Part of a small language model's weights: shifted keys, a variant of Muon for these matrices.
Each number is 128 + 24 x the weight over its row's rms, rounded and kept within 0 to 255. Layers, rows and columns count from 0. Numbers have three digits each. The size before them is the row's rms in percent of the matrix's.

# layer 3 MLP up, 384x96, rms 0.186, rows 126-198, columns 0-95
097:173164126123114135144091119067121153141150119188110147152124134108144135143126149134096130158122161117124111174150130150153100119155102126166103097136093106169169170157122154158118131114110106114133095145089119077151118095126114107123116118154136097114104102168123112146129132135118090140
123:126131105145089095190101112133167129125139096141111127130157149142096122138169115173113108111130129173120132127136125122126128180136094178129107118109150104101102145135075126131102124119144095110133108115146180144119128154108110117128151150089143144111096116097159141095142182082125116106
091:129111078154167132178125135082106118137136138117087095076124120093145118156127123114125134135094148132156162140132136133125147088112137093132138132108179153180121121119161144150115126172116134113162131161136125188126113147145130105150137153111111126139156089104117122151154099110168162156
081:125139094126136096159125138141129151110092139100146161101126154115164129073149146156131148186126162110111142128131162149165178134116150144113147101154104087139096114136104141104177114124120147156113131093152132143120125110168108109082091149094103102132157117142126121098148143122144082137
110:099135135109128125129139123136135140155162170094103118159128117094099172152142135132106100203109120115107159137136111145120126131105117114114123096163140163091128096161144157088078138137153143133114166095114120112172176140129072123116102164090133132119106126158124129112122134156096139120
111:105155139144101119121115116128140149133128132090125140113120110143128195128131074167096091169120100101124154103087120127121149109141116143119177144154089144136147118130116174131121144157106087130102170121125149166101152112136129101123175123152121127124175088110122140099113152079110148110
115:156113127147162150127105122086124090116152117096177116107116091104134164164156130133113125099119156120132156104133137114106176115174161100165100079116146148120154119112122156108164086138160123162122155150159093111114155097118151138155135155129119125112122090106143118130097162090126119143
100:104134126117148122151131102099140083146076134138132133116140162110132156092100105106144156102160120139122109113137097121124123121087109098124186093091156141113142102138126115136115152143151156104123108104180136088130110149132181131191087146154128106152142151145100142117126149128166092121
088:112088133105109163113137168098076113155135109157103087118113108149134146112154164117175118121122108133134137146119132170128143102143094147130106169172119112114117123122105129126143147140122102148141135169139152106140104134143104150090164103103138108184086138134143104142183134103112142177
097:123138101116173134170148138084144154108127134150148167146134150094108159173126135114104114103110102115098092166176126141145123113126099081109158132148153096103095105131156122064119150118109124140109140162146119140105130123135159136097144108133123122143115184126157083135108153092119140141
104:139155105128158139140126097137127162123142160114144114082129126130129151133097120113132100119078124116133132105127139113085163152095111123065151154154131089097116177101111115092131117122128109166101156155146127127127095119184182133147143149091145139159157138080144129129128096129107114158
094:117123081145127129118116153107096112148149172114121109117142149128118130131098167156108115142137129098119121123155175096158141117117131152093069129103133165145141155096116115141091155110145179180129127158128135088134095148154108142101127166143174138151127155123098112108141090156137091098
098:095152175118102116097141123164150119120154130182183129109164176113108135132149117094138133106125137095117145120109164162102134160113116153150104125143110140107135180135101123123113138199106122102102139153115168115097128081125095138113102112130136142134115118114120114114112134113142157075
124:164162128136143086124102074118164094159130125153138137100155185156101117148133130105116129103091138131097111076138141184108120115171153138120090133119131125074122124144122143113128150137119079152143110126147175095141147144119106152133125100102101112104123127112154161099121109118160134131
053:149109135088124104121177152150128131144098129093110120108121131101151119107142107145080164160105162134161119103152142109103157154066125157131119122119125146182120095144120140147135111155154138097123104108130115098098103113145117127106141150084124149173179124126158140124170148110130082146
091:096121136120090140119129093122138127098122150092155138121117184071132130129134081152088133127146108104132164126118151076153184170144105095165153127090119134104142128121123152129105147112150174159135153154114159104140114106127123134121163130156141096136102146111125105119156102139162102100
083:169128104115155138146120142136109091118110092081176125122137140155156138121129148127096105082145128120102108127124119133164082155148111095096109171083166082114167175158174115114164109137097147133109103152126115119158148106126132136099152104121147103129144150127140093164121129136138150128
092:107149128148087119127114151178070172173163124146101130115132155105113094105125132123088122136121135128090090092117128083182161130163144132115156152130095153124173171104147120115087123109133158133130160141127138119122124086125109152098135138117147110114111147106144101127132133089139132161
123:112131095126134116107122146188162104156126094137147135071165144074135152121124116145118139142116116106111128089098118157092131175125142113128115151164178127100134183136128122106094141130147144140136162132147101154112131120131162113102109164120132128157117118119131167173109073111155132110
070:115108090090171087140145124117160153129121133112135105146110083183138164101102121151131171087126153119104141170131127092107097105115103110106149105115169111163137110104125141137169134100142162107169149116166158120121086125116148114138155148141149137153131128116140110160131106124129178141
083:114109163125106130145152092187126095094099146110167096152124149148114110132142126132132106111144163099154154184127146115109139134086137065107138114132156132116116138063124101134128100143152104129113138136161148160107141111138120133144146144131147154108165075131092115139147112165128113163
039:080129142141109149099129115085169129121099112112130111109157130169124115139152137087113110091117093138143175166100149189121149102116118108140121156104123137110153148134151103109117104105163102139080154150122125147157144108156156123149116154140103152101165114121088130147103154108077134117
086:131126131134100112122144108114113134127138138134108164144093144143084132133108129116137122151105129175142157139112138101134144112119101122125160096123152114147111137172128107155160149126126157120104097140148194095115147145156093124146110159201158111143130121104079166139175099108163079120
092:132137132118129116139107110086123140143094143147127103121130149137147090107123147137131086128135145125138089169101126117156173174093045121143122124133161146117083118080171144118131150106143168143134143169134131115149124109080107157160144165125084085144123126136127140113162126116140115119
078:128136127153139120135138140096154156126112127089088140115171129117145111158123157130160132091157150119157117118089117166141090114097106130109093175097169115139138155115140114116075111151123141125075116156129125124088114106120176148149092144098141116155111175146129149143104110180146122129
098:099134115141147083115111158101177092110179145139133127112185134129120143124108107096145090135151148099145102123146123152154101080112147118164151118107144154138121125137149133121092116126142094175108161098105162154108115165174153132107122131128076133095149135095143116153096146133121133141
092:136164101133127146136132150139137100156133121114140147108151125145095133145142145138132145147125132084156146120127104133053147154134154114118136098126107134133150120097087122141179135056105149169090152126122141169114172112155136128097121093133079092145099108159116133088103136113147148136
088:136143123094200145132104150140139109157109111147120138145187141138113069125139095117112136131097142069159137145105163139129167141109155141116104109120128097131113101109136148154139156143109098159105119134135125134134093078142093159109078093112121108146147134127092138116169123145146120112
085:136127154137121153138102180090158114122157100157141136110149135117122124092117105128155139106094149105126122153104099199090138145156143149124088131109147086122124174147117142139131093096114132123146144153113143118121124128128105176123135133122137105093097079119088132127176084150165151128
091:127119146112115117142105162119168097101138103139140111108111179117144119135074130108135152132145147129142087143113147115142116125144106107090184117145138091128148164120136073150177138104133135129096135111117106137111083135128135096189159118117135143161101083124125157117162158112156106162
109:118174146146130106166104124119148134176130101150110150087134168154130200087128181114136085123082098149130192139127104143098172102163129124147124107123135143112129098168104127158101123124130109149146138143132121116116099116130115142126138112096124109109117150134150099135127093121134136164
127:135109150092099149121119102132126128104130139135105111126120112159113126173152152110165124130120153149146159165144111132087119133161172110179160096098144139125159127103134149177116085134146150136149115164106169122143128098140095095128139102136150102122082106096108163137148147162179122103
117:174114119143113099101110164126139128173113138109151114083141155170162201126167160141155105159108116110142135140129097110113147077144127139122132070091094127104119146109110110100133124131120145104140141135116149106109124117126142118151172117091151099112138132112180113144136163130120158113
116:129139092089136138127138171127141142103118109169088129147150158157116127148098116104115131125102108111119141121168184137098112136113141101164101114107115147171120181129064127143120123145110115131150154172108139092119104093147104133132122118147142115083105134113153179094112108142103093112
127:151121128150128108116119118153163151130130142184118144074149112166134123093158106168127103153138140076138112137126132170124135120142087110118138114098107124138107161131137156094117094077101106117091139155137145139110119164101109146119148101170169156166101113128112097105124077135123109142
075:098158095099095118122121145149151180145125129100175140127101131161135102088101089145105152133144149094140143162092132151126101162166105100134128170111103140116136133150141115114091152114134150113064106123157102087128099124120101136107125130161116129114130107138162152147126161114172155111
068:139122139107168150090181122150104135144083107144106122117139138120151083124096134121133111169183125142084122108146121085108110099138078120152157123164149117136149110111132097109131131129139149094096122097093118150155141122110151084136137156157152139124110083138108122135126102151095177136
103:147135123101141152142076114118134115143145143118143192104173094138131124093106109137126157124089106131080125174129161114125130136090137090117148125131111108131151131114136161113133093116125105124135133119130207118137131142125135098138111074106136117150156156084171109123129146105171149100
093:116051155124088134174161111106099174134155125154106101114103124119115121104146135133127108153098132139188108129130147114120152132147176153139100115143098146159104123133142087123133111124135185106128122152150120117113081091143103121101138134119127124109095121148095127122168124146154100097
082:130141135160142167108169151110103108140074136164095090107141104116110112117099177158136146090094164150140126126138146113142134098118136129121110131064130108127153096068162113140101116143142139090110153123128128121122131104128130156171106165128146127132141137120093141149133128175122090089
132:091166092132131135159116135164120118121147149078124112139115132129163132120144114141129074152120140118119103141168155146134123113110147135113141125092137130128059137089141128095136110141122124105101145155114127108164139046092135122101152106126146171149159091161107163120099113140102147126
115:149115095098129086114155153114104090111109106101135164121164105122121130111139152149135129061098093110106146112140128117140094136156175148115144149154120115162125149134112099111131151150144125107139096153166146188124111120105132116123142125126121146109100108120199160156139110185139130118
107:148160150135097150105132173137136158196096117143143127103144054103106077146119131150132115137155162132085098134129125129129115108136145149126137097160161100092145120143135089128141112147118104114125117104134133095099103138091120088166117148173154112132119155125150139129155117166142109139
135:172115136128078117148121126169173116146119114160127145124139101131118124130135146064118132118123095125157153141121140148153171100116103166138110120096129138090148116128089126187147141076109121145121123152167099134180121101135181127126120122128063149155118141123117154106128137111125135115
122:104153090127136103150097135180164128158169108132123148110150139107146159131162162149142124141076126107107133151089152132090130120118113095166091133132148155100143081133104079157114092114184108126090135098131149128131126094099113172134133123096132151137140135140146112103159126112124147118
120:120092164152144099091101193146144091145131154171128141128108156119091151151173139119146123117129095142124139156112101094111138118095127109111078115131122152137107129113151119099100144155136127136109122147161085111091123083165134110128109135117103132141104102112128145156180107113077116139
087:130131163146131091139144150139131153174093119146099130116149162105116141131106113136154124176133081086117124101109113106115133103116141153185128092170101115130126145120074128127105147108121133171135117097166098136155147127164102125119095115113080111123160156124150159105139121097141125176
103:149117137114124118126113126168102133121176103067097137137107164108083128159173105094151136135099151124128089115120160139150146169102083126123138082140127179122126142085094158107098122155124110124150164142085178134114098143146136131152124129124120132143136126127138091119121111091148121156
085:116122145133130133132129163162155171137080133172116147127099087118170129152131134150131107154130123124120136124092145178152147138145071131142099143115156147118141127118112134116165092156084085148166137080120121129136102090112084104148130114143147086137147119138124135125072083141108143121
121:117085108164149088123115108110109080135164138138099148129154119127101108155142126160144081134113114151147124107141112144119132130092132163125132100136116120094115131117110114135154138135084140117141171100114159133103140100108183181153192133121152091076089108139126150131146129089135120124
076:127128134109131108145126162139075107142113103105147118147162120126129147119117142178121148133114099173142147117166134115154127140120146087067146162124137130107090091099151104110142128180119133088104113161118122156132110134153158096088135089125103117129120172128119075112169164144132131107
135:092118164118161116120140151118118126141151114147124147101157175132115102168116125173105132109100103079137096121129118137146062139133196140149141102123111103109102095131124164120108146150128136136103129101113184111136132104107092106147141167138147111139148107130168177111122135087121127141
110:091168132140117125123081159135101114149126164132127130130150149142137129135138119099125134150120117109072157154123140133112150081122165123094151126126109112095187097151170131155152112142104118181119163121126129129101080132110117161126100113101094076070144138125130159127150122108135149145
140:122137146136165112145130144107121128171131126117175147101136090137076136164102130127120127096130105041106169152113124153167153147114146124135115124101100125130108083142094112168160148146103151109086162136100150125130150098112144133100135143128112120138138087177144148138131124131149115150
084:127100154100125128152122156146106160138116159150132115107131119097119138136118075128141141105122103124092143161110135153070134170191124111118146099131097126159107093093103091126117130111163125127114122153124113102157170119146127138160119134078160115116111111146126182169129173150131122099
125:148106141144119091093087132110115088180147149134113135135150139184139108157176135141121130139107158162115161112126144125117148127091115121167162095133139100100116164134115084115156100129131105184124152104126103142128109153103141172143141154088149110114144138093140161108089143110138117146
088:125178092183170102125160106115135114088118131109199139121119108142126126158130132112142119095126092126126090107159120105142151144088145130121134096080175133110128115113127148131136097153162147133106110116131091119123151116133107146176149107178111114147139110111126144094126097091158145129
103:128095118126152087119078094119111131147170103122119170105119152161126132193129066127134133116092142096130161139126146136145136126102152135146110136122146094132117143097106098164148107137125143112118096106123160154163168126096131172180121085174122125125132115128161117148102106114141122138
089:115127116152108134134124063138133126140130109198112119106128119132114167120121074145127132172171145109149114116177146100169138105170106103099156092114146142106120112103100140140127163092136117142143160111127146173128126112105119169105161103160134126138113113163115124155116164112149107142
091:109114142132121147142146141147105126120142108120118170118168100090135105178171145116119088130126103135075118140127151183155097150119151115116128117182141150145107130130183116116096135142096131111132187124098159177168122147131161163114139125103134115103119154127092111118128097108118141117
065:141150084125134149174095126097150091141133121132086073141124086106116112149136122103134123137117125130157147124124104163123150163161169162157101112121112095156119094164135165111068170149141138135100100147118125118079153137105131165130112147107126105153113117167101132135124123117098147115
120:099157122084126133152126155163142142114132135113138177110107126124124144161107132118125143127163152140118137126112146157141183068132147111126112059103143135103103115123144134129069132122141086158051122146140124127143161144133122148171123163110111136085147130123135089141117138128107113152
085:168149134093125128196092156130129104150158167075109093065143155135137147129112171126111121152106112132179122115098111138170133125132130123148150113126163154140132146111160091116115147133144132075140105133167133110136121138119139155108122144123146106107122114161077148113159116106143132116
091:133099127075107122158153129099111106189154138117115107116105144120103147135108158128089146123136138114131157124148122145137136133158150088154173108108117149151135144064142106110130120145133151110069115101195131129137132165119157163144100131161168134146133138137092143127154125131112113084
098:094147094135137122122066160182115114137071121104143116117139122130148145166139103157156165142114108113154116131136122129103170145159096083141178114124119144155106125116091147115111136144114123127155138095153122133132139109099115136092136098165169117109126117107113135077139171104093152138
086:107183162103091194135095156074094141139129126102132131119121106167115128141147142140167131082127128154164116144108120159122172116150123122085100149134156116128137162144111138118146111102147134126089116160109140140103094107125140134106142174126151144087119135101113122178153133157110134135
137:161080141136101097151116102144161152150169067087100157114146141170161171156129131167134159125107134145127131127098111137148155108086146136119114095147138153152083141118128111118115119135114132153118184086133114126123145114098115082118092161118128138137080134092140127136124133136110114136
076:129176095137137164130108083114111150110107134131166165150131111155128153119142156151142161093168132102084152098157120127152141119056167114098144136138129114138101107136157121091124130143114114153128171117163115087135115138126116152124126074103143106107160161121087139136164143123141125126
113:124104114075149112126106135129122111132145111084139113093137145077124117138127143125137120131118105140101187140110129090135131141154122107114089133147175169088136093153145152121142115151105133123162135116140107068179144130150121121103102173137111135141167079115150118124144183148117102150
072:127139099203144096096126088141175159132107099125155152133140159120113116140146156166118100116148134114117135102129142102162155118105070121137098112100145124130153131112145167123114137097175161184128099125087176118121115139085120104105130143155114122150152127136123142103144120112145115116
100:135137146147127145137108165096108116133152086107185124144171108129116146122160093089164093147119107135114100159142170139130125161111112156120145122108114147136103177093143098140148135115103122155150126138142121159117161105126144130115166091100158156119126129102146168137145173085098084130
140:163161135075136097162137145151084121140113173113131135161162105144155146163133103167072130115116128101187141098131109143093144123089124134149119106114103144120161097108109127098145124133151076164108165138124118130132142139095125132111155108124091137173119124128131125170094142130127129131
089:130116111126086163157123114156126086151112109184092126131154150096126106156124091082121089107166132130101137154095134119155115117127087098136117113153175126122148116165178136155121110138145147121174112098177098096129156138123150141120101110126116140151112159106132102099131112146139101150
# layer 3 MLP down (transposed), 384x96, rms 0.0707, rows 126-197, columns 0-95
090:119146140169147138151120075112122116140160134145120137135123129142173153128130146089126070121103138127119125109123108103108115167149148106158107128097134149122087114151135157142096131158160145157144130103120116159142122131111152138105090129145100106133097114134144112136161119130085214065
132:116160095179100139182114095134093123105141118118142135149164126126073116100173126176120122133145118181130136158139132142085098126162126158140121111093151099108115128127081110146120128136150123113149134120138174132127105157151103127159115147135127131139141097142145123073105147104083110106
118:169110130115107101113154195142116126122120163055132095128145131162143133139116130148127125124128123133148147166110120135095101079097116139131098132120129109134122140131131110119183140119176157093137152169137098185099120099118149111128122129161135080111152131162116088121131139134102155140
079:076119127134121123147122172095118172119067115148137176172091124085135159097130139157092154153145163093108144128159145151155102142096150156145136140145086112086120157161118158136152131126147145122139134132118080124108117125141125129111140112103134110141133106100078112123097132144157120123
106:111116152151083113154152122118176121112207115130106152143114114119125146121116128106118097122095151127111143150128107112137109128127141107113121197114127156082129129171149136099168158103146130143154142116113103094113127117115101107149128127086154138130077121126142120119169133156083158171
104:157133100113165158109122158093083157154172118165149113125156151145142108155089109136108123095137115127120134106117125117128134150097129139138115175104125115160107105110094079119098144150111131143105142159131155116113121137165108111075174098088110112118123139111151153115148188164145117140
126:145090101131136117065145110133122073106165108107154108114117125098102151134140119133101155089162145127115183121123137123148133103124109114159129099127145104131155105128162150131150144119124131151157142169133080150107100124137128134150169169168131159170122111105126141103168090112127091103
092:120122153139097125081146143146139156116154125068101121137158189113139159143116098148141125109110148147104161131111100133171129145148119168128134164166128120103119133172104175110095103112125118127133130118097124076124126115128150106127122095071140175131124090124129160150115086137144138142
084:132103090132154146124100139145126105112072110157148157172091135151095169149100145161085091140130138123118105118117090105129112123104112154150158142146111146167129150174109150107135175145133115150134105121119142094138091150088125118127146112152108125124139095096148117134186160095149128131
088:149143150136099116130163114104182127100124102131140116150137131103102128122139104116103090142131087097119112158113162128134134129129153128101118152146108141142172084114136096173094115092157145114117166139143137091132133198149142107142175094114138093145094153106142112134114187120109126119
102:099135139108181176130138121128115142098146131120156136113111131092136140131115143095137085115147129180128108137110122117106107128098129159096143105139149081095084142090162101135101143148141104168145194148129108118128127086170098139138101122192171141123149123115130121113141120147120126125
095:132117101148119104123086130135143118112180124107165091130114063092095109148154158146078151147124117117140123127109112154123125119141142149095101122139118151138127135095123138183116135131182141127123125136111140126164125101100115099121142138204128123141162121154114094133130143100177091104
106:119133102133133106130140178128109139130120153139094086169100102126167117175144132111131150157104115121110118137116172134126174101102139159176121120099130158134126135087183120145153138179117123065146104144120118114081113114105138133106139143096156136134136153129089107124108119127113177117
122:154134118105141114110174107152107113119109117153136125122086130171126123157128135116151139096111123137062112100160161162126123111155136127104119151119147095093136129121168146131125137107128088086185124147139158131147173137087130111103095096117095134107150148095099171148109098121161152136
055:153155121123113079131103162096174140128128107153118133149152155096133170101165100121128157125132150141164148119125125119134104110118094164135065161119119091122149098127158129137135108128156149130146094094107102104102146172149130140144149151081118093162167134103117103107099155100136124148
099:128130136126173142128140095126143140156077127081101138167094100106144117114126113136124138117148176175141162140109140152159117127123152110060091142110115160150130117111142147148142139093169159142139111087117114142123087104149107111116160167132134102116169108138120128093095137091124128158
077:085118140157144153089138109165142107178120098154128133105133130090135127138128108152129158113116148141164156120086149118140158143096102156184110098190141152118127135131087152138070139120119102119113125120078113137136114157128087146135124172107125166117094093131113130123163112125135128134
097:137119094130174103087133139145112177122114133173142129123111147142126101106138125122150154093119111099131118121139156139145171070161126142075140142124118122194116153138143124153131148102154115121147165113094111114133121074093112131114186133126112131116102135130118114141092173164112141105
114:118131098119182140103146124119123152091124091176142123148141078130111144129121161096101172081156122126120112094139154118127139140111159122100141148107110128152095139126128119088159178136128100171114129103146120105150085132095120150121122163087095118147169121137100170123112148139105148155
064:104153185115109105123074123112144099165141135160125160107170127104114119171171110100127128128136135149108132086129130155130145122151141161141115128140139131123078146080145137117133156135123096160062093167128137109125170124157145139152118114129108098132145096119090147093127122152093138123
086:131135119123158096136081163159116135141102137136118151126112136144142181149162121115128115165149133097107134134115162133153136189120139141136102169086139120127118140093143096098109085180092103160122133105099138115148156107144159160126098094092110126101141100112094142092109118111118163142
032:146120144086134121070128116128150135119182155144113107100157152133119174125152140121135113124130131110207152131107133118152117097124125133153114099147142153150117158079124097175144120110140092119164150138103070101144130107164123122128100102139136111126096145095159115116141135144091099145
093:115120125113128122148135148156094136141125151099150066107162111136129133141169132157129134130099146139135135097114153133124124149143122113168117152136103106130160144120112147135178146108125163139129166123077104137088111100120135151102086164095103143105153117168118110051134102182106127126
097:171137124122125074157128086115165160132142109081170113124135115159124121134121155148113075149142107129123138133104119112115155124161124166141157150150131153136096139045146121081148138106168130124118156134091157119117097124094101132169141163123114111115131105130123112088133143114109148116
079:114103122124110103110134093143099117162157103112137148150084143094104135092121126122160143164135080156090183166137115142152148125126111119175120144116167131107114084163128142118136123069093108167170108112125128103129115129123137175130162106127159164116146105102123149122104148125131145136
106:138105128159175111130109111127173125098168130118175089111071149129114115141116153167126156145128178125151118153139104123147167099063113100117147147099126136150117117080166131101128124139174130116140120101124149112122134106179133094115094141130121146096132086147144142138111121133109144131
092:117141163124143143118130127133153110163108099136161133161136154149098125146112135099148100103159177117140129153142133139118180141136145096138150096158095106130137118129118100106165126089132149093091131170113137111120138152129134107086077111110090154129105118161098144108106135084072167157
090:117131133113123157089105140136106115141135144151208116092185163125128065122119158108131128120128143124156121165111174127143120133136105141077062121130132119151097124129137163130097119122124125169113125138124157110118112119182139132088079109119153145105136149120100103141153123132131131137
080:174130175168145127089140164131152137153090086117160117144108144131173109135097112160094167143135129142117103106139116147127114103136125098104106138139112134134124125132114116100147117114142155163122106125095073114142103172154164103165148128098118158162121116090123168105113110133133082102
093:131167122150144148129211135141121137126121117139126122108163122172151155142131126120119129121099119108084155118118144155096165139125135163164133127125159097139135104147094167105151116114097121111142131153123104136070124099081136091130070106110151132140145143113126132173116084120113138090
113:135174139146118129144115127112090121132102119132157141117086171116132180116104156100142120114135089192136195114163095112118131091166118110147126114139142133111141112167084145130119140137104166167120135169139134159114113127112100130150119103059104123117112151124131097132127129122103130145
121:152104126118131121156156132127123098088123126119161104150140156125109099102104123099140109137143121081121117150153189114151108168079125117116132160162126111138142097115119093128143133123161117149122149161125099104099124141142113071112180156074156153124126149107137122132088144159100150171
115:148124155101113123062171175152124116102137113142160094144106163108160163101147110154146151107118109103162144120177126107128143148138144129156096092128106112133113142117143158111156113145141167087123135158108114116065108135135098111175121144092150142106122146117123094123145116125097148134
118:128122102131087122136182145116180158116095124130113095149124111136117114123132146160072127147082126124119136084120145112113141144103137122157149111169158116141107136080140146091158119162171140121156149088155142128091111122158169109144106137127109120110105155140143151088144110163088151133
146:127107138143117159119148153131112146147121133150133099070133117127129105084167087153137147152118153118105137112086087144150127075149118108090145158163151111111121094119129166141121125112132164154139127131104135122101182179100100157152131139150196122111096142137105125102103108134135123135
080:123120178168156166140127112121088116099139116160111129137141142102092160135135128158149109114110141153121122106136118129125148113060086170094134129141157133151133150115107157126157143109118093143159168137090112133100141110140126148129157170121131152137125148128100078084081103161105109153
071:110118142187128071144072126120162135125141121114153119119140132123130134150149140140127142100087128117117103145091133143156195102146114140129174080121099107073114131136151135161103134138138122141116139152143149126114101130132145148123112128083092127125118167114182143084116137098164142145
095:121106101176108158132118140094073142119154095115113154098150138155105111143163138123070157122133104111144112180128124141119145099100125149127154118157136128139105148088167122137153071116128129161127133132124172120125173135160147079145098092130149132134138129099151148093119135114129168106
095:112129118079103104135097169148094079132138137170152078131125183182132148164138136130089126115091132120164082146115143116140153141106136098157105176120135129140191154090134137132112119116119127121153128168105142130101120111149106145140106148118115120145126112124110126128080108155146130132
087:165123112123078112114054141146105150152171130155159124152131151080140145116109122104127145092111124116150122106156095097060114138139141096128123114131126145095125147148079119140139110160094139183105127112123155129158153123137156123111128134132136114141095117153173150158121150104146142145
130:112114102121100114156084148141129109144155126069122128136145117128145129121175098096174123174126154146116115121134156104074144166142134125119156137129102128108101171118143139090158114151131078111153105079127147110123178084147126158101117126141110149141141154160111143134105094134147150137
138:130143127145093138120121137137135122177145107142117158114173116107140113113148108132125154157132124144128144161116103144098135079151090158126111112142101120116168119188100090132152115086094135098159157106119115072120119127146170123139109111138142160088142146142140180120147084140134076124
096:149113164132147105128123141208143121142136132080120111141110150142142111150126146149123115110139117077178121129106113166131152132141095107149088137161116124130186171127112102137128134092109153102094155146115156111096134112145157066157084109128116121105117139148147117130128127133139090105
141:158112094140098152156087143152156127137144107164143112132137089124088149119123095100149128101114070103159123146116136132153163101136121133136131126147150128094147155108076119108159148098087145155151111170187109150158112120120153114106141155131092133177121143115099122122104103141121154135
136:151158137153125125133116114113136128132139107115139123091137134120181129114145120141146152110093142151088127146084130143106128134152122093185115125137146161123123102132100083121139120103196125095073155113116126163133126090115105177167143133099095133145123113153142113099180123101105160155
119:121089156125121148097177155182142131129139109125112144148094170138089162096136114111144139153131082135143125126171091106134145123136104106135106141142118111122093146115163140124121121124172108118137106155151128106050129165133127087134101112126181118159130135157109097128122086138124127151
084:124106170149124119139160111096127111149060124121101133140153163079140116130081097137161120164144121091131128115132099160157111143115135104113117147154110145123141132139108153126118172134147148159116122123148097117161135139168117115193115089109129138084160098171084114115120119118132117159
104:164134140114132137114148138159142146139196104112097138101155087141100120097099117134140109119126144128105090124141120152140105142093127099133116111096142128106155144093112150106128147122130112104099195092159181100162120155149101097140133086136106140149134133096134118134155162144108148180
087:108143123124167100138100162122128152135190107113129126110168115109148140146100176111120137132067139140131093171087148125093177134090134165171116150118113133119166129149126127127135104109115154097111162136130102129124158137104127161119120121072127145149129118098135118129155136116094076108
127:118067127142151142128161092135094090130129129139121132138142115147091099151102147171116090118147138179079161119146113110105153147122119126117142146125090142144148161112111125156158150126131156124108112103061151114084151135127174163125170126115160113088116136136096133128148137093137125142
087:097112145172095135086132084113124120119113083198175130110131138157102100125112123108123163124121162123142129156145147113121128118144118126154088104128092141125137078139104119132094139133151126165129131074110162125142159146181131123144110174120151147145107131109129107119141130086153126163
122:097137133125156141122143155099091120128109095147159152114113130155141096111102134165123099108131127122138086138138133141151057132108189128142103130108148120097110115135133163122107149159140188089138092129110168111117154109123113115164091125124149101144173138129099175144091155118118126138
105:079137125144107120097104115115099125126120126152109139102114144136109143113147127113113112158144103103116187174137149125104108085164131123088162176144122108119177120125210087157155104139125168165136101134138156123113107120105130166110103122152142141123127120113139136131134103087154141146
123:107163098121119133156099127100137089170126112091155152125150122164072125173098163094152135158106092063100143142121151133139151174132177141134134126103107114147110115137115112150120150149114110096139157102102121119116175157118144131149137119105131105142092120143114153109139156111137104153
084:096127110145148096083200112132095101122123107152142125162116128150131107157159144119155100130094127127105110117108126086097166149082134113126064138132105115132144116156150152146115137125161096167133151130136122165136147148092098138104107118148105126150137105142148114089151158141169158136
130:163095165121136098096095148136102119160165145106129133138121106152167112117165128140105109136144164183108177112155137111120135121099098120131151130155121151128133178130113052129117113126123129125100104160126112114134088151125149136119112163110160114124161122112141150086074119090117140136
078:170160082131134081120145162092140117119139134131155143115109075115117074165121160094109161154168147177181105121143116125140114129121108125124120148114147106119128087120140159102142161134120151105131131152122122143157118134100100103109147131164100152101157105135124103102129154083161118118
099:105129113121090120147095120149130125134159137096149122127127140192172084150124080110133176131112108115122126117136101101102152138091130156129111171140148112130096130165128125149131140117126124109103167085115133134154171110100155162167100153152112105108106096127173107129169149093120112156
097:121161137079165135098151163133120133096137111163103103107087125131134117110150127146144158133078098151102134151111120090117175153096145155163125147104100096130109123137083155162136111085131115135130118091156131150073116141095117120139122144110129152107169138136145171160120127144161149139
097:094117128151142160120140114102160151115194146105151110120147085151144165123146144105115116091136161086097078135141151148137134103128125129112161122135119146135075152128161180137119156109099148140106119120083138136135119132161130106156121160128121088116108096155154123085109114109091142156
062:132096146126161151137132096090138126126164159151094130120112166150176126155089124136118132167106127165142155161102143170122107151117137105121146101107144140123119117080141129125137132077134125140084144152149097170152098135094117109144140118120135156114128144139132121131164124125073086062
134:126147079090137148131159104138104131146098097123130132147106170106124105128133107104129131124169129131113165138101133131162162107086172120142173098121116117149113101119126134171139146124159086160115094124126093126153142164113087168173105151119097157083137162110115112105137152148100118138
111:141145156096106137157172154106140151112108181098102117136131097126095108152134128146106132131166115095151139144125131140120074107134105111098122136159115061121120139107163118154151152117135116088137130171159110116132120153087130142149092114146139111117140163122139128195099111106122167145
100:151161128090142123157102124140084132170145162074120159142134119120124182179140170161082144132108121116144113172140161149117090121147109157119090156131083089139141117104130096135128120106098105124146109136139133177123135132133165087124088110133122136116142142127092123124119117095131131108
097:137092121098111099103128121092126112115137127098168125086133128127163130152110149151124162124122134131140107124144110148086150160192086117154096084130150092184118141113066135133098134140116150142128147119143152150135146152130113186087134138158142157141154115082108128109115113132114109136
084:151070085141166094137159085188141131107138122162128122144147159087125141092104117095092149152148106140150141146090125153115096101125103159130145152149101147098146137145140083131124157133097114143149131135124139109122147135160131081178162116117131134113125134093116114118123132141177122111
144:140111095118100128149091127100152112152126085126124129123128099122175113161124127137175141121131150157129138144149141111113187134107146140106137086109124141145108089148137104153144135119088120183140178069130121140108160095104135103109124117111172171122090156131107112112150152150145094143
075:163170148137151124167108155132134164119094174138099082149123074130112165120123096135143103126159115089157130078150113142094114097139133152114143113166111135126094128163136151131149064149118158110108142163148084104131139170126109129098148140151130101107113134110117100144118127126125136129
116:143137132107120137121128120082126130107131094129148085158121153106114115092156098180127172115107100137123176103123093131090124102137132145105103104197119171099155095145115144130191140126136126145173099144120090101134166125138124090124120160151145157112147135117117130145124125111138101148
064:114171092106159118101096162147153141152118128140172104157109107147074125114117147136097138106149071146156126116074121161129142125096131108048115134147123129131112118126101134088138168122143154132129165117126143157146121145126115124123161138171182113150148108125118128122143091115118122120
091:109080134149114123142121148134166192139107136120149118125169102161132127061152088129186095132157129136152126135141130119150143141125110119125163087079118118111147144108107117117116143127139162100131126127135142112131105094091149111127173140135159141102130103154124133146114158064132091108
136:149111161129110126157139126202092094124103123141138128144124137149134108102101081141098138124125134127135136085132146087138144143151113115161104115124120116152186130150084137117162128135154121162130147143074103104135139166093104109162143129107126121168112118072133105172101103127148142115